python train.py --n_layer=25 --d_model=256 --n_head=12 --n_kv_head=12 --head_dim=32 --d_mlp=1024 --vocab_size=8192 --activation="gelu" --norm="rmsnorm" --norm_place="pre" --norm_eps=1e-06 --positions="alibi" --qk_norm=false --attn_scale=0.177 --bias="all" --tie_embeddings=true --parallel_block=false --init="normal" --init_std_qkv=0.0219 --init_std_o=0.00309 --init_std_up=0.0219 --init_std_down=0.00309 --init_out_by_depth=true --optimizer="adamw" --lr=0.00171 --beta1=0.95 --beta2=0.99 --weight_decay=0.14 --lr_head=0.00515 --grad_clip=0.5 --warmup_steps=239 --schedule="wsd" --decay_fraction=0.563 --decay_shape="sqrt" --final_lr_fraction=0.0 --batch_tokens=[65536, 131072, 262144] --seq_len=128 --doc_mask=false --train_tokens=631700000 --steps=4476 --dataset="wikipedia_en"
Each number is 128 + 32 x the weight over the matrix's rms, rounded and kept within 0 to 255. Layers, rows and columns count from 0.

# layer 9 MLP up, 1024x256, rms 0.0789, rows 218-270, columns 64-127
[[143 148 118  90 154 187 159 122 140 153 128 111 152  27 134 115 136 141  95 132 118 120 130  70 146 111 177  70 134  91 182 153  89 135 149 116 129  87 123  97 105  88 105 165 120 119 127 126 191 185  40  44 145 157 112  80 122 113 108 133 119  76 121 113]
 [123 173 157 142 171  90 167 105 163 124  96 139 155  80 150 142 129 170 107 114 162  99  91 167 171  67 105 152 127 136 148 120 103 138 165 113 128 117 117 138 120 131  82 150 120 128 132 174 140 117 107 118 164  87 143  93 117 119 107 129 167 129 102  95]
 [132 208 132 155 144 146 108 130 126 114 136 116 115  74  85  80 128 147 184 117 123  91 107  76  70 125  68 141 178 146 159 112 122 112 155 111 188 158 163  76  69 106 105 205 152 149 163  97 140 126  85 116 157 129 109 168 117 148 123 142  92  85 136  89]
 [162 148 129  83 158 148 176 153 155  90  71 101 106  88  96 148 165 111 130 121 135 119 107 135 157  77 107 104 166 110 126 138  94 119 153 129 138  80 127  99 124 142 119 171 139  97 110  83 126 124 119  82 142 139  88 110 154 151 135 142 125 110  89 102]
 [178 125 175 156 197 145 122 153 141 136 161 214 125 116  85 200 115 161 155 106  80 141  94 147 103  78 126 130 131  73 164 136 115 140 173 106 199 154 115 111 128 135 118 182 147 137 117  97 101 146 111  76 146 165  73  65 143 106 130 123 102 108  99  97]
 [166 121 167  93 139 128 110  91 122 164 109 155  75 131 127 209 148 142 136 125 147 155  78 156 123 105 145 100  59 154 120 101  72 130 114  52 157 189  74  69 134 130 156 105 169 126 139  94 147 150  94 116 152 104 193 147 163  98 123 164 140 137 125 115]
 [134 139 118  81 162 128 136 114 124 113 160  98  89 118 107 128 132 149 111  62 160 113 138 175 138 138 104 137 154  73 137 159  93 109 140  89 137  96 133 122 128 129 113  71 124 121  58 158  66 143 114 117 122  97 111 171  88 102 108 170 221 121 120 107]
 [125 111  75 138 108 119 163 122 126  85 149 150  47 123 102 128 151 115 139  84 137 170  94 163 161 104 123  99 140  94 114 113 114  87 111 130 204 176 177 131 133 120  95 117  74 114 135 163 129 188 114  98 150 106 138 131 128 170 132 183 165 145 133  52]
 [171 131 148 120 147 151 149 142  65 145 180  51 130  85  46 109 161 136 154 109  87  93  42  97  42 143 188 161  75 115 142 139 130 113  53 103 172 184 101 123 130 128 111  93 161 166 120 150 120 186 112 112 149  98 158 117 182 153 153 120 166  91 101 120]
 [119 131 162  91 137 147 118  84  99 134 177 112 140 131 116 128 124 171 114 130 156 107 169 111  90 124 112 143 116 120 125  91 134  99 113 107 145 133 157 133  53 101 108 147 196 164 118  64 133 110  77 115 157 162 116 162 162 133 113 130 129  99 136 146]
 [107 152 112  97 134 105 138 132 167 126 138  82 169 162 142 159 182 138  57 104 113 143 102 171 115 111 122  75 134  43 123  87 119 130  94  51 147 167  87 119 114 139  72 123 147 104 179 138 119 144 151 111 147 112 179 138 205 154 165 171 172 150  84 132]
 [153 111 138 140 211 124 156  76 157 163 123 135 160 112 139 134 163 123 136  91 160 164 196 135 104  60 130 155 117 172  50 182 163 114  94 148 158 165  92  96 111  97  76 126 140 155 130  70 152 179 142  80 176 119 130  80 171  95  89 123 160 124 109 157]
 [ 87 165  47  74 131 136 154 140  66  68 126 140 123 102  82  96 108  86 100 143  75 123 118 153 137 102 138 165 127 106 110 106 147 124  77  85 111 123 136 136  65 143 103 137 176  70 122 141 117 153 108  98 173 133 128 150 130 131 114 134 112 123 121 128]
 [137 137 119 109 160 130 130 142  97 133 113 122 105 115 149 133 134 152 156 137 151  64  86 119 148 177  91  80 196  89  83 164 120 122  86 111 105  98 157 136 124  51  79 119 167 124 149  97 191 150  96 118 195 156  83  65  97 133 109 148 122 131 120  87]
 [105 134  73 100 143 140 156 119 137  92  87  99 116 134  98 184 170  87 138  76 151  99  71 139  87 179 197 136 150  81 135 118 139 157 174  96 135 129 119 100 137 126 120 178  73  97 133 173 153 168  85 120 142 134 124 135 129 150  78 124  98  61 113   8]
 [ 68 152  75 156 173 149 144 184 123 194 118  88 128 126 124 126 170 139 143  93 160 114 107 130 152 117 169  97 104 148 155 174  76  81  50 106 112 155  89 106 145 109 112 116 141 147  78 119 162 135  81 123 170 147 143 123 102 149 169 116 133  95  89  89]
 [138 143 177 156 165 116 142 105  91  83  98 132 198 128  78 131 110 129 137 150 129  94 147 104 128  88 159 119 140 187 131 122 117  94 172 105 122 173  84 151 101  94 147  83 100 114  69 166 127 118 107 175 144 154 145 129 129 152 105 144 141 142  45 144]
 [162 121 138 121 173 140 139 113 130 169 104 142 137 108 139 112 127  98  63 154 116 136 124  87  95  69 143 226 168 112  87 149 116 166 134 125 145 107  52 120 121 116 170 146 196 174 115 109 127 136  91 171 128 130 130 146 141 134  73 159 177  89 119 148]
 [126 132 171 123 164 137 130  91 134 140 114 146 104 124 147 148 126 156 140  84  66 127 158  98 176 127 118 109 109 108 128 128  97 132 196 119 147 160  91 124 107  77  60 141 106 134 176 111 127 129  87  92 112 176 129 154 148 103  95 162 135 131 109  46]
 [105 142  67 110  71 142 146  99  95 110 146 143  89 112 155  87 156 162 163 139 128 139 124  34 168 109 126 122 114 148 118 169 157 104 140 110 134 167 125 148  94 137  82 108 169  52 150 114 142 171 104 162 152 163 165 124 207 157 106 147 139  79  78 164]
 [107 147 147  82 109  88 178  85 160 152 102 115  99 155 108 124 115 228 154 121 134 139  65 140 172 129 116 134 143 192  94  99 104  87  61 123 104 138 153 158  70 142 114  70 133 125  91 200 178 107 134  98 189 132 108 130 178  95 138  87 145 131 121 131]
 [100 160  63 143 126 144 177 109 131  83  68  84 112  77 152 120 179 105 181 102 115 130  83 118  91  73 140 127  87 136  98  78  94 129 154 123 109 100 125 126 118 157 171 147 118 154  79 142 131 142  81 119 156 200 127 167 115 122 166 139 136  79 113 175]
 [209 148 169  69 147 128  91 121  76 145  71  92 137 140 104 142 131 151 177 163 139 113 116 140  96  87 115 157 113  93 106 126  81 108 150  94 157 128  81  91 124 146 153  83 178 111  72 139  89 102  73 145 182 172 138 165  84  98 117  97 144  75 112 100]
 [115 146 123  38 167 137 125 143 191 114  95 148 105  84  97 152 161 157 112 171 119 107 111 127  64 178 185  37 131  96 145 141 100  36 100 136 121 159 120 120  77 126 115 154 110  76  89  92 204 199 144 130 129 138 133 112 155 165 128 169 141 169  99 123]
 [189 123 165 113 143 100 117 152 159  86 133 161 159 112 145  66 124 168 128  96 152 148 154 129 110 113 150  99 145 119 123 138 113  67 141 118 130 149 144 161 129 112 103 104 124 143 112  73 127 141 113 141 178 141 124 105  91 132 155 142 159  98  94 112]
 [162 114 167 124 217 152 146 138 229 128 116 125 137 114 111 141 120 124 112  82 148 155 144 118 149 116 122 135 139 127 141 129  88  91  90 130 103 130 208 188 133 102 101 106 107 148 118 144 148 155 102  99 148 163  88 123 120 156  56 119 175 127 113 151]
 [165 141 100  99 150 173 105 142 102 113 134 103 108  88 139 122 149 159 116 122 153 150 124 161 119 101 101 111  91 104 157 145 117 114 143  77  98 116 114 190 105  98 118 154 135  99 140 162 174 113  98  77 121 170 119 137 157 127 124 133 103 112 117 106]
 [150 151 106  78 119 169 135 113 163  98 151 102 138 104 145 139 193  96 124  84 191 159 143 101 111 135  96 149 147 135  30 118  79  98  10 110 127 154  69  92 134  61  62 139 110 176  86 152 119 193 151 149 141 114 149 178 160 127 118  75 117  79  92 135]
 [139 143 123 161 119 125 158 100 146 107  79 114 100 158  96 162 204 102 152  95 117 167 125 131 147  72 131  79 140 115 100 188  57 128 137  98 110 119 130 161  75 117  90 111  89  76 108 144 121 124 172  50 125  88 117  80 116 139 129 147 195 134 124 154]
 [188 105 114 148 153 165 121 120 103  80 134 146  86 141 109 115 173 153 142  90 129 121 148  98 128 148 192 137 158 148 120 134  99 105 112 116 123 120  97 157 131 111  78 104 132 108 140 137 109 117 134 136 140 113 126 146 184 111 102 130 148  89 112  66]
 [133 171 107 142 139 107 116  86 121  79  94 173 109  85 149 147 114 187 109 101 117 138 140 164 145 128 103  70 176 132 115 109 133 147 149  73 154 130 154  92 164 183 145 110 131 144 147 123 109 135 117 128 154 150 157 142 102 173 107 180 121  82 111 100]
 [141 136 162  74 128 182 120 154 147 117 147 117 196  82 158 162 106  60 107 105 150  85 152 136 170 161 124  75 119 153  85 117  96  98 141 103 133  76  60 157 128 102 132  92 128 135  88 113 154 115  91  98 141 105 100 170 181 124  98 134 135  97 109 136]
 [102 145 126 158  95 137 136 134 112 142  76 145 119 106 155  82 126 139  68 134 196  42 119  94 152 153 133 153  92 106 138 116 109 117  82  80  87 198 133 142  78  72  72 117 204  92 117 144 172 185 129 182 140 148 187 121 152 183 109 122 118  85 110 149]
 [ 86 174 121 115 136 123 109 109 124  97 152 108 127 122 136 147 108 152 167  75 133 129 122 150 107 131 146 125 179  72 129 147 100 124 136  97 143 135 151 174  68 184  96 135 117  83 125 135 123 105 101 160 149 145 102 111 193 158 138 180 121  78 112  83]
 [ 82 119 109  95 112 140 100  99 114 110 145  96 125 131  96 155 191 111 109  72  95  89 123 117  97 127 183  94 176 127  87 144 134 137 110 100 165 117  81  82 155  83  93  77 126 170  54 166 159  97  99  86 138 131 156  98 167 101  94 145 140  80 125 122]
 [147 133 143  91 145 128 150 131 116 118 115 150 147  74 113 193 124 132 129 108  66  49 196 130 154 105 179 131 105 132 104 159 104 154 140 139 149 131 113 135  57 143 153 131 131 108  55  91 160 111  99 119 144 118 112 103 143 143 142 177 136 109 158 132]
 [152 129 111 131 121 102 117 114 145 160 175  83  87  47 109 147 127 150 153  69  96 118 128  92  78 136 140 167 128 145 113  97 120 121 110  71 165 177 172 192 107 114 144 146 175  56 127  96  83 166  90 160 141 124  46 110 108 123 134 140 142 110 121 118]
 [159 146 118  82 166 209 135 134 103 125 131 160  96 127 153 123 126 110 146 122 128 137 157 120 217 119 173  82 174 184 140 131  74 136 142 122 177 121 144 164  27 118  97 136  81 100 122 110  90  86  95 117 133 105  99 141 153 140  71 144 173 112 133 113]
 [133 122 128  88 137 135 162 105 141 148  82 166 109 126 158 192 106  82 104 112 133  91 145  81 107 160 101 151 123 136  54 134  80 111 169  93 131 101  80 126  65 140 143 123 117 140 111  88 142 110 131  94 139 148  80 127 124  97 111  64 149  91 106 125]
 [123  72 189 161 151  96 141 144 116 127 153  77  74 134 104 135 156 135 156 113  77 112  88  90 124  66 119 116 146 101 134  88 119  95 150  62  97  71 141  98 152 149  96 146 158 136 126  98  99 172  88 110 139 118 156 126 142 138 109 149 218 114  74 174]
 [122 153 132 133 103 147 151 121 150 128 102 155 122 125 143 133 135 123 112 124 141 131 116 121  85 123 129  81 186 145 171 110 132 148 129 134 134 168 158  96 166 168 167 115 127 149 163 173 186 121 108  80 172 137 125 144 127 133 114 135 104  60  92  82]
 [187 143 118 100 131 124 128 166 123  87  82  85 105 110  84 161 149 189 136  60 102  93 126 111 119 150 140  81 136 135 145 175 104 134 135  56 134  72 126  74  80 137 124 134 148  83  54 157 118 124  62 153 149 142 139 164  80 123 125 170 166 100 101  98]
 [ 95 144 122 119 118 124 138 111 182 117 101 116 106 180 101 138 149 133 120 108  87 166 188  81 121 122 100 168 104 103  49 150  90 150 116  85 101 116 133 131 106 132 167 154  89 104 138  95 148 120 140  81 171 113  59 143 237 121  95 201 148 105 100 128]
 [138 139 222 134  97 192 110 142 125 111 122 164 142 135 137 174 167 154 180 122  89 157 123 100 132 146 133  95 138 168 174 121 123  89 157 102 140  87 135 238 130 109 125 118 119 129 155 155 163 128 137 134 139 169 110 102 120 109 130 132 132  82 113 146]
 [152 146 111 113 197 165 155 154  86 122 180 156 113 138 121 100 112 181 111 118 129 164 164 114 116 100 141 137 139  79 131 163 166  95 132 137 133 131  77 131  23 156 101 117  79  99 137  89 127 113  71 114 196 140  90 101 133 138 135  93 138 109 102 160]
 [123 140  95 123 140 102 189 154 122 160 164  62  94 106 115 110 103 129 100 116  66 142  82 114 108  39 136 149 168 159 167 143 127 110  98  48 130 185 145 152 147 129 129 135 124 125 129  67 165 164 124 165 149 127  79  55 161 165 122  76 143 148  41 122]
 [154 195 125 168 133 160 126 116 115 142 181 166 113 149 100 148 151 150 109 123 106 174 213 132 126 118 110 144 108  92 124 128  97  98 168 102 150 128 152 160 114 157 131  92  97 148 141 102  79 109 123 123 169  97 122  94 157 124 105 151 166 134  91 130]
 [130 120 152 114 100 155 143 127 116 115 179 157 124 128  65 131 164 123 111 118 152 170 132 138 129  74 167  75 155  94 134 131 145 108  61  84 121 151 148 146  92 133 102 105 130  95 202 133 134 158 148  28 138 138 145 140 151 184  80 160 191 171 112  79]
 [154 166 118  72 136 131 141 128 132 133  79 162  73 124  96 175 162 210 108 110  73 183 127 145 106 119 131 132 174  55 112 173  91 181 157  87 117 100 105 145 114 154  86 142  82 187 208 119 141 104 127  89 157 117 137  78 149 165 119  75 152 141  92 101]
 [123 155 118 166 187 157 151 102 124 138 124 144 132 115 146  97 100 113 125  79 153 100 194 122 115 118 115 145 151 139  92  89 109 158 141 112 155 134  99 132 126  53 103 169 137 113 131 142 154  83  98  81 156 141 122  90  89  61 118 130  85 115 115  95]
 [154  91 188 106 137 160 138 152 158 208 145  73 135 103 118 155 170  74  98  84 110  91 157 114 115 141 123  78 156 170 171 106  97 116 108  78 165  72  87 113 130 154 131 157 111 121 155 176 208 180 121 164 131 128  82 149 143 113 136 168 174 115 114 146]
 [127 145  75 130 178 166 141 103 157 116 138 158  80 136 125 148 181 147 122 118 125 119 123 118 130 169 161  91 184 185 107 180  68 104 127 133 139 157 166 195  68 135  61 120  49 162  88 145 186 159 100  77 174 137  92 140 116 123 128  80 138 112 122 114]
 [118 124  86 121 166 134 133 163 108  87 121 108 105 140 111 171 136 159 129 122  71 135 108 139 188 140 176 166 156 156  63  97  66 160 130 117  90  87 144 127 146 120 133  84  83 192  46 147 130 108 152 123 159 162  87 122 146 133 121 124 162 128 118  83]]
# layer 9 MLP down (transposed), 1024x256, rms 0.0689, rows 218-269, columns 64-127
[[143 121 135  91  76  86 134 151 141 112 112 103 146 131 135 178 140 162  96 146 129 147 158 136  97 152  99 140  96 142 155 186 178 135 169 100  78 157  72 134  78 130 150 104 114 134  85 151 127  92 217 130  99 121 201 167 135 141 156 201 124 118 147  95]
 [173 123 100 157 143 128  89 192 107 145 156 150 135 117 139 131 109 119  91 120 157 141 128 152 101 141 104  93 114 135 136 117 180 128 128 113 110 114 126 144 135 160 115 151 119 111  89  87 117 136 162 181  67 163  65 113 136  98 143  74 100 198 172 130]
 [162  50 101  95 130 135 137 141 112 147 120 146 158 144 173  83 102 140 128 173 153 144 146  99 116  99 168 146 132 172  82 124 143 118 127 188 117  64  67 124 117 205 147  93 102  86 139  95 125 127 119 136  86  89 148 140 131  85 159  93 110 126 188 143]
 [102 121 157 167  89 163 142 100 141 108 109  79 127 114 124 134 164 166 136 152 150 131 119 103 151 132 131 136 132 161 124 170 118 133 133 129 142 144 124 123 123 183 118 100  91  93 139  99 106  92 131 126 107 122 105  98 152 108 121 108 144 120 108 147]
 [107 103 118 119  97  92 126  69 135 108 132 100 115 149 147 105  99 140 152 131 110 163 135 122  85 155 130 113 118 187 136  55 125  87  96 138 151 142  92 172  47 151 157  85 164 130 167 117 109 174 145 145 122  62 140 123 106 138 158 146 116 155  50 170]
 [168 140 152 159 108 185 154 147 124  58 130 129 130 116 106  93  98 106 120 125 103 134 165 111 168  70 115 133 139  93 119 136 125 107  77 128 106 157 124 168  88  72 153 136 114 137 127 121 123 166 148 135  52 169 109  72 107 163 150 149 107 153 130 132]
 [ 93 107 127 176 152  94 101 113 139 145 117 153 149 117 153 102 133 136 131 120 127 168 116 100  97  68 159 145  72 130 101  75 158 159 137  99 155 151  99 102 134 138 105  58 186 100 180 127 148 109 142 109  88 151 129 121 189 134 145 128 177  98 112 109]
 [130 115 159  95 125 101  96 137 163 176 137  55  88 117 164 160 123  98 145 179 123 155 144 111 131  93 114 187 174 167 129 113 129 127 144 194 130 128  84 155 149 132 130 127 158 122 120 119 164 149 147 135 148 154  92 125  69 109 103  99 162  97 142 170]
 [105 101 117  81 144  95 120 156 143 115  89 153 184  88 149 117 158 160 150 224 103 148 205 140 115 154 130 105 150 183 113  55 140 172 153 142  97 120 177  85 139 137 193  79 126  57  98 132 100 125 147 135 193 158 146 147 127 169 158 158 157 116  14 126]
 [ 98 109 134 123 104 111 116 100 163 158 101  96 111 117 170 141 106 102 125 147 118 103 126 157 178  96 142 113 148 114 117 178  92  94 122 183 139 119 125 131 141 163 196 123  89  90  78 125 158 120 155 157 138 100 122 108 129 102 136  78 102 153 255 132]
 [172 126 139 114  72 136 134 105 102 110 132 101 195 167  84 175  84  99  24 109 148 106  92 118 148 147 151 146 167 112 144 119 182 154 103 148 133 113 106 116 110 191 128 139 154 161 151 144  97 143 176 107 152  67 170 125 213 106 142 133 192 142 186  91]
 [ 82 166 111 126 142 154 129 108 124 201 144 174 130 118  95 123 139 193 156 147  89 140 181 138  99 136 168 110 164 125 144 161 157  83 142 122  86 104 130 117 128 172  79 143 150 134 156 136 117 169 124 151 129 144 127  88 111 133 128 177 130 109 148  93]
 [ 91 121 101 161 187 186 137  66 174  62  88  86 151 107 175  85  90 140  69 109 168 124 159 147 115 114 134 118 138 186 128 135 130 129 139 180 133 175 160 143 105 131  98  84 153 123  83 178 112  91 110 111 183  98 150 106  99  95  83  97 135 131 126 148]
 [152 102  64 131 158 173 123 118 123 123 116  73 105  97 136 151  95  84 209  78  95 124  95 145  98 174 113 139 183 116 151 132 115 128 101 123 215 130 182  67  97 163 132  99 143 102 139  86 139 156 128 149 144 160  67  63  85 161 119 124 123 115 106 128]
 [101 234 165 144 161 149 136 138 182  84  91 128  81 147 134  85 134 156 132 174 164 114 157  84 113  77 173 123  90 146 104 154 152  64 119 127  61  90 109  79 124  97 158 102 107 131 104 133 145 189 131  95 169 122 182 137 124 113  96 133 105 120 119 159]
 [119 100 148 104 165 128 122 179 122  72 141 110 140 141 117 110  81 141 107  59  91 143 123 154 133 126 108 135 181 127 159 115 168 106 168 132 112 117 179 140 116  74 148  96 148 105 157 107 203 151  98 138  56 128 166 114 144  76 154 139 167 124 151  73]
 [ 76 150 190 137 150 129 133 159  61 144 139  93 121 161  92 107  48 167 166  80 121 159  89  88 131 131  23 112 134 149  62 142 142  87  85  94 141 143 171  86  84 118 117  66 119 112 142 170 141 149 173 125  96 146 126 165 103 130 157  50 170 164  76 114]
 [123 185  84 123  92 127 121  90 177  76 124 142 197  87 120 121 176 180 140 124 133  96  87 114 141 173 123  97  84 163 165 153 197  96 144 123 183 121 144  94 113 146  92  96 119 119 114 132 130 173 135 124 167 175 152  90 108 142 128 127  96 136 143 121]
 [ 73 120 125 152 101  91  98 133 136 100 168  93 140 177 160 153  97  93 135 129 144 145 132  73 156 129 123 130  97 132 102 149  95 115 136 133 124  92  68 168 158  87 114 170 216 144 136 147  91  89 189  90 193 153  52 134 130 142  85  93 153 103  88 147]
 [ 88 152 158 120  60 128 103 159 160 134 159 150  87 157 112 129 154 139 107  82 125 158 141 123 130 119  94  86  88  90 119  86 150  95 131 105 130 160  71 114 161 125 102  88  72 143 172  89  48 148  39 128  95 180 150 147 147  85 187 112 134 184 150 163]
 [141 166 132 119 163 132 100 139 131 111  96 118  92  64 109  92  41 105 101 120 110 130  97 162 141 177 183 141  72 148 117 167 177  35 125 117 137 158 114  82 150 146 171 105 160 129 168 111 205 164 130 122 132  74  95 130 102 128 180 129 115 120 179 127]
 [165 118 140 166 153 168 145 149 140  96 157 102 171 114 124 157 113 104  99 122  65 120 139  88 146 147 127 129 141 175 100 203 132  96 125 199 139 154 131 165  62 159  99 107 121 117 143 104 155 133 105 173 103 140 149 147  70 140 126  79  76 106  43  86]
 [133 130 116 159 132 135  64 168 115 160 158 154 116 135 111  69 136 140 170 144 127  78 103  72  83 119 107 126  86 149 202 133 202 123 124 144 121 162  87  76 153 183 109 128 148 156 126 182 148 116  39 145 210 123 120  72 128 160 124  46 202 167  97 104]
 [122 152 179 180 151 125 138 169 161 177 139 148 124 145  95  99 152  62 101 153  86 108 116 177  93 133  57 104  81 121 157 169 174 126 150 136 108 138 138 176 177  89  55 114 155 154 117 103 122 103 197 157  86 129 140 219  95 116 103 143  99 169  74 158]
 [ 99 127 116  75 100 116 170  92 124 158 127 133 107  76 133 123 183  90 126  75 115  98  93 147 116 109 159 127 115 140 143 101 158  82  83 110 142 152  82 122 107  90 163 113 102 110 164 124 159 192 101  87 208 183  54 132 120 163 143 167 152 173 142 117]
 [147 101 132 119 136  97 106 143 134 164 118 112 131 207 128 122  97 111 216  60  99  97 134 126 163 137  98 138  74 180 177  87 144 154 173 131 105 143 186 138 141 176 162 137 118 106  48 141 149 136 129 156 199 148 177 135 111 164 118 110 126 117 134 125]
 [194 145 156 133 118  87 117 153 116 149  59 112 135 122 118 101 136 184 120 117 170 147 150  79 141 166 120 142 180  96 154  93  87 181 100  53  92 116 168 169  94 136 142 136 162 122 168 130  81 118  62 132  79  42 113 125 154 127 180 122 123 104 105 101]
 [101 177  27 140 109 122 108 118 129 149 165 181  66 185 137 139 126 132 117 137 204 146  99  55  98 129 161  22 124  78 134  41 212 175 112 162 102 156  88  94 177 193 146 187 163 168 179  53 145 112 128 161 117 137 148 151 132  76 140  88  95 172 129 176]
 [143 103  93 152 128 121  88  97 176 145 151 142 121  64 131 130  88 155 149 124 145 190 137 108 118 181 135 147 150 137 127  91 193 135 122 186 106  99  72 120 137 232 139 117 141 171 146 160 153 118 130 170 140 158 161 161 127 125 114 140 137 152 209 117]
 [143 133 104 149 163 143 132  96 106 109 138 169  56 173 124 124 157 154 105 129 122 140 167  96 159 147 157 180 196 164 155 110  64 110 178 138 110 148  82  88 148 146  98  97  93  98 131 130 120 114 137 130 110  99 105 136  87  84 143 129 101 139  79 117]
 [136 130  84 131 112 184 128 121 143  99 142  85 131 111  65  81  91 154 124 128 112 121 125 121  93 164  85 121 151 184 193 112 120 142 135 150 118 115 172 142 150 129 144 155 121 138 173 131 151 160 133 136  77 122 116 143  83 155 145 103  95 130  77 119]
 [116  65 162  95  79  95 167 161 157 172 129 188  72 141 132 132 114 187 122 152 159 212 151 118 175 152 115  78 138  88 150  50 164 104  97 102 185 125 121 147 101 135 108 187  83 170 109 108 134 169 124 150  84  87 111 157 141 146 139  60 138 184 108 132]
 [188 134  14 158 132 156  70 184 135  92  93 132 116 202 124  91 118  78  91  51 204  81 107 104 165 112 158 155 173 144 146 123 100 131 116 167  80 100 117 104 135 137 144 135 114 146 201 147 118 186 102 189 106 141 150 110 128 115 155  94 145 126 124 164]
 [158 167 102 163  77 195 114 132 142 133 170  73  96 141 179 183 124 155 118 145 138 161 135 125 118 155 118 168 113 133 179 129 166 134  98 150  78 116 121 120 137 104 144  93 172 181 120 140 169  60 151 151 100 125 146 197 102 113 122 178 189 126  71  85]
 [121 151 103 141 124 111 127 145 126 104 140 108 106 197 129 128 105  90 170 176 139 122  85  80 139 197 143  77 112 132 120 164 161 136 123 127 220 134 151 139 122 143 177 196 117 139 105 168 151 146  89 146  80 107  82 122 135  54  72  91  94 131 102 124]
 [177  57 116 188 100 144 122 146 158 170 156 132 121 117 174 101 147 125 142 178 125 141 118 152 144 152 122 145 111 113 187  72 168 136 101 126 160 108 145 157 154 172 161 118 125 104 120 137 106 144 141 183  79 156  97 124 103 141 125 142 137 140 255 164]
 [124 113  84 132 155 111 129 113  80 112 118 145 121 118  78 175 139  93 121 129 149 146 114 141 119 118 130 114 130 162 161 134 124 113 103 172  65  98 137 109 146 177 128 115  93 151  95 180  82 129 145 135 154 114 101 147 136 113 125 121 128 152 204 128]
 [ 70 129 107 119 152  94  90  68 171 142 135 161 143 134 102 124  78 144 159 134 107  93 110 102 196 154 159  90 124 144 127 118 147 165  63 189 121 134 142  64 114 102  99 150 109  78 116 146 109  81 114 170 117 166 133 156 147 139 154  76 105 131 180  94]
 [119 115 127 139 122 120 160 131 130 177  88 148 144 155 135 106  85 152  88 157 114  63 156 221 105 129 143 151  82 186 149  90 105 188 124  78 161  91  71  56 126 155 140 138 146 101 188 148 104  36 167 129 127 163 134 151 135  58 123 109 128 109 110 177]
 [103 106 116 172 119 204 191  81 125 172 206 135 125 135 121  87 158 128 112  89  91 128  73 110 162 112 113 113 158 131  98 141 132 101 145 133 119  92 157  69 115 164 108 130 123 186 137 172 143 109  76  73 109 160 110 107 148  89 103 159 105 119  79 119]
 [137 112 108 155 101 125  70 163 131 108 101  81 129 141 131 144 164 123 147 107 149 166 139 146 174 121 149 113  90  95 121 105 144 151  62 126 141 152 188 162 138 131 100 102 139  96  97 124 140 140 140 145  78 124 132 118 161 167 145 144 149  40  67  77]
 [104 101 129 154 165 134 167  98 112 164 122 124 138 130 153 178 147 111  72 108 172 157 146 132 114  99 128 101  94 131  99 129 159 151 175 148 133  97  95 113  94 129 134 148 129 157 111 157 158 154 116 172 105 135 144 172 157 136 127 131  96  96 151  99]
 [157 129 151 122 124 219 148 127 152  79 133  52  81 155 150 170 144  97 120 110  76 132 152 138 169 142  67  79 169 106 155 166 137 187 150 153 121 116 140  98 129 132  90 135 108 135 116 111 175 155  99 161 160 108 125 164  99  80 132 117 132  92 108 161]
 [163 129 153 132 187 108  51 161 151 111 156 134 147 160 163  60 128 225 146  56  94 154 126  92 167 192 179 119 145 128 145 166 122  96 144 161 148 118 153 119 123 148  14  81 130 188 119 123 130 193 178 114 167 135 158  52 178 130  99  98 115 149  99 103]
 [147  91  97 105 136 129  57 124 120  91 158 166 129 173 155 101 102 121  86 137 148  98  91  25 106  95 137 122 174 137  86  90 110 100  39 199 108  90 106 100  85 197 174 145 109 105 135  94  68 125 169  79 148 156  90 173  83 143  56 101 151 163 110 134]
 [129  80 149 116  89  56 159 106 114 140 165 113  81 111 112 109  57 131 120 185 140 165 112 126 171 154 118 207 146 132 183 129 150 117  89 142  82 143 100 144 163 173 110 133  94 104 116 102 116 128 128 199 122 163  88 170  97 164 134  69 116 136  55 170]
 [206  67 110 100 135 148 176 143 112  99 104 107 173 151 137 106 127  78 122 167 104 106 125 191 185 130 145 134 133 189 168 132  94 143 133 118 123 137 149 102 123 146 114  81 111 116 109  59 154  89 118 133  88 109 109 114  95  98 152 143 133 145 121 148]
 [131 149  93 151 145  51 127 179 122 149  79 127 113 145 123 146 130 105 127  97 105 138 131 164 149 146 112 152 130 129 152 155 109 113 118 179 109 161 102 126 160 209 132  91 146 198 128 116 135 194 135 127 143 227 142 141 135 151 129 131 168 164 122 162]
 [ 83 148  95 134 157 111 182 183  64 158 114  38 116 116 175 136 125 149 178 169 114 128 121  99 169 158 139 169 186 138 146 159 178  97 133 175 114 167 183 158 153 156 100 100 128 141  88 130 115 121  95 108 114 128 109 116 113 127 110 170  90  77   0 136]
 [ 70 160  91 157 130 138 151  84 121 183 116  61 123 105  97 121 134 104  88 113 148 169 124 133 131 126 146 147 138 190 133 148 123 133 108 111 191  79 169 174 117 148 155 122  86 135 172  92 121 152 202 157 111 125 162 129 138 139 104 131 160 177  83 186]
 [144 105 135  83  53 163 164  94 152 180  92  54 128 134 112 125 138  98 119 173  31 115  82 139 128 138 135 134  36 176 113  83  74 110 189  47 114  59  87 168 154 137 142 197 141  91 147 102 174 215  84 184 106 117  93 167  38  94 145 145 105 112 112 161]
 [105 131 144 162 144 151 163  63 163 196  92  88 123 140 163 223 116  73  72 161 180 155  59 185 122 120 116 150  75  91 107 117 110 139  88  80 108 160 142 140 113 134 120 116  76 145  91 152 116 139 134 153  87 180  82 156 121 114 127 104  95 103 219 113]]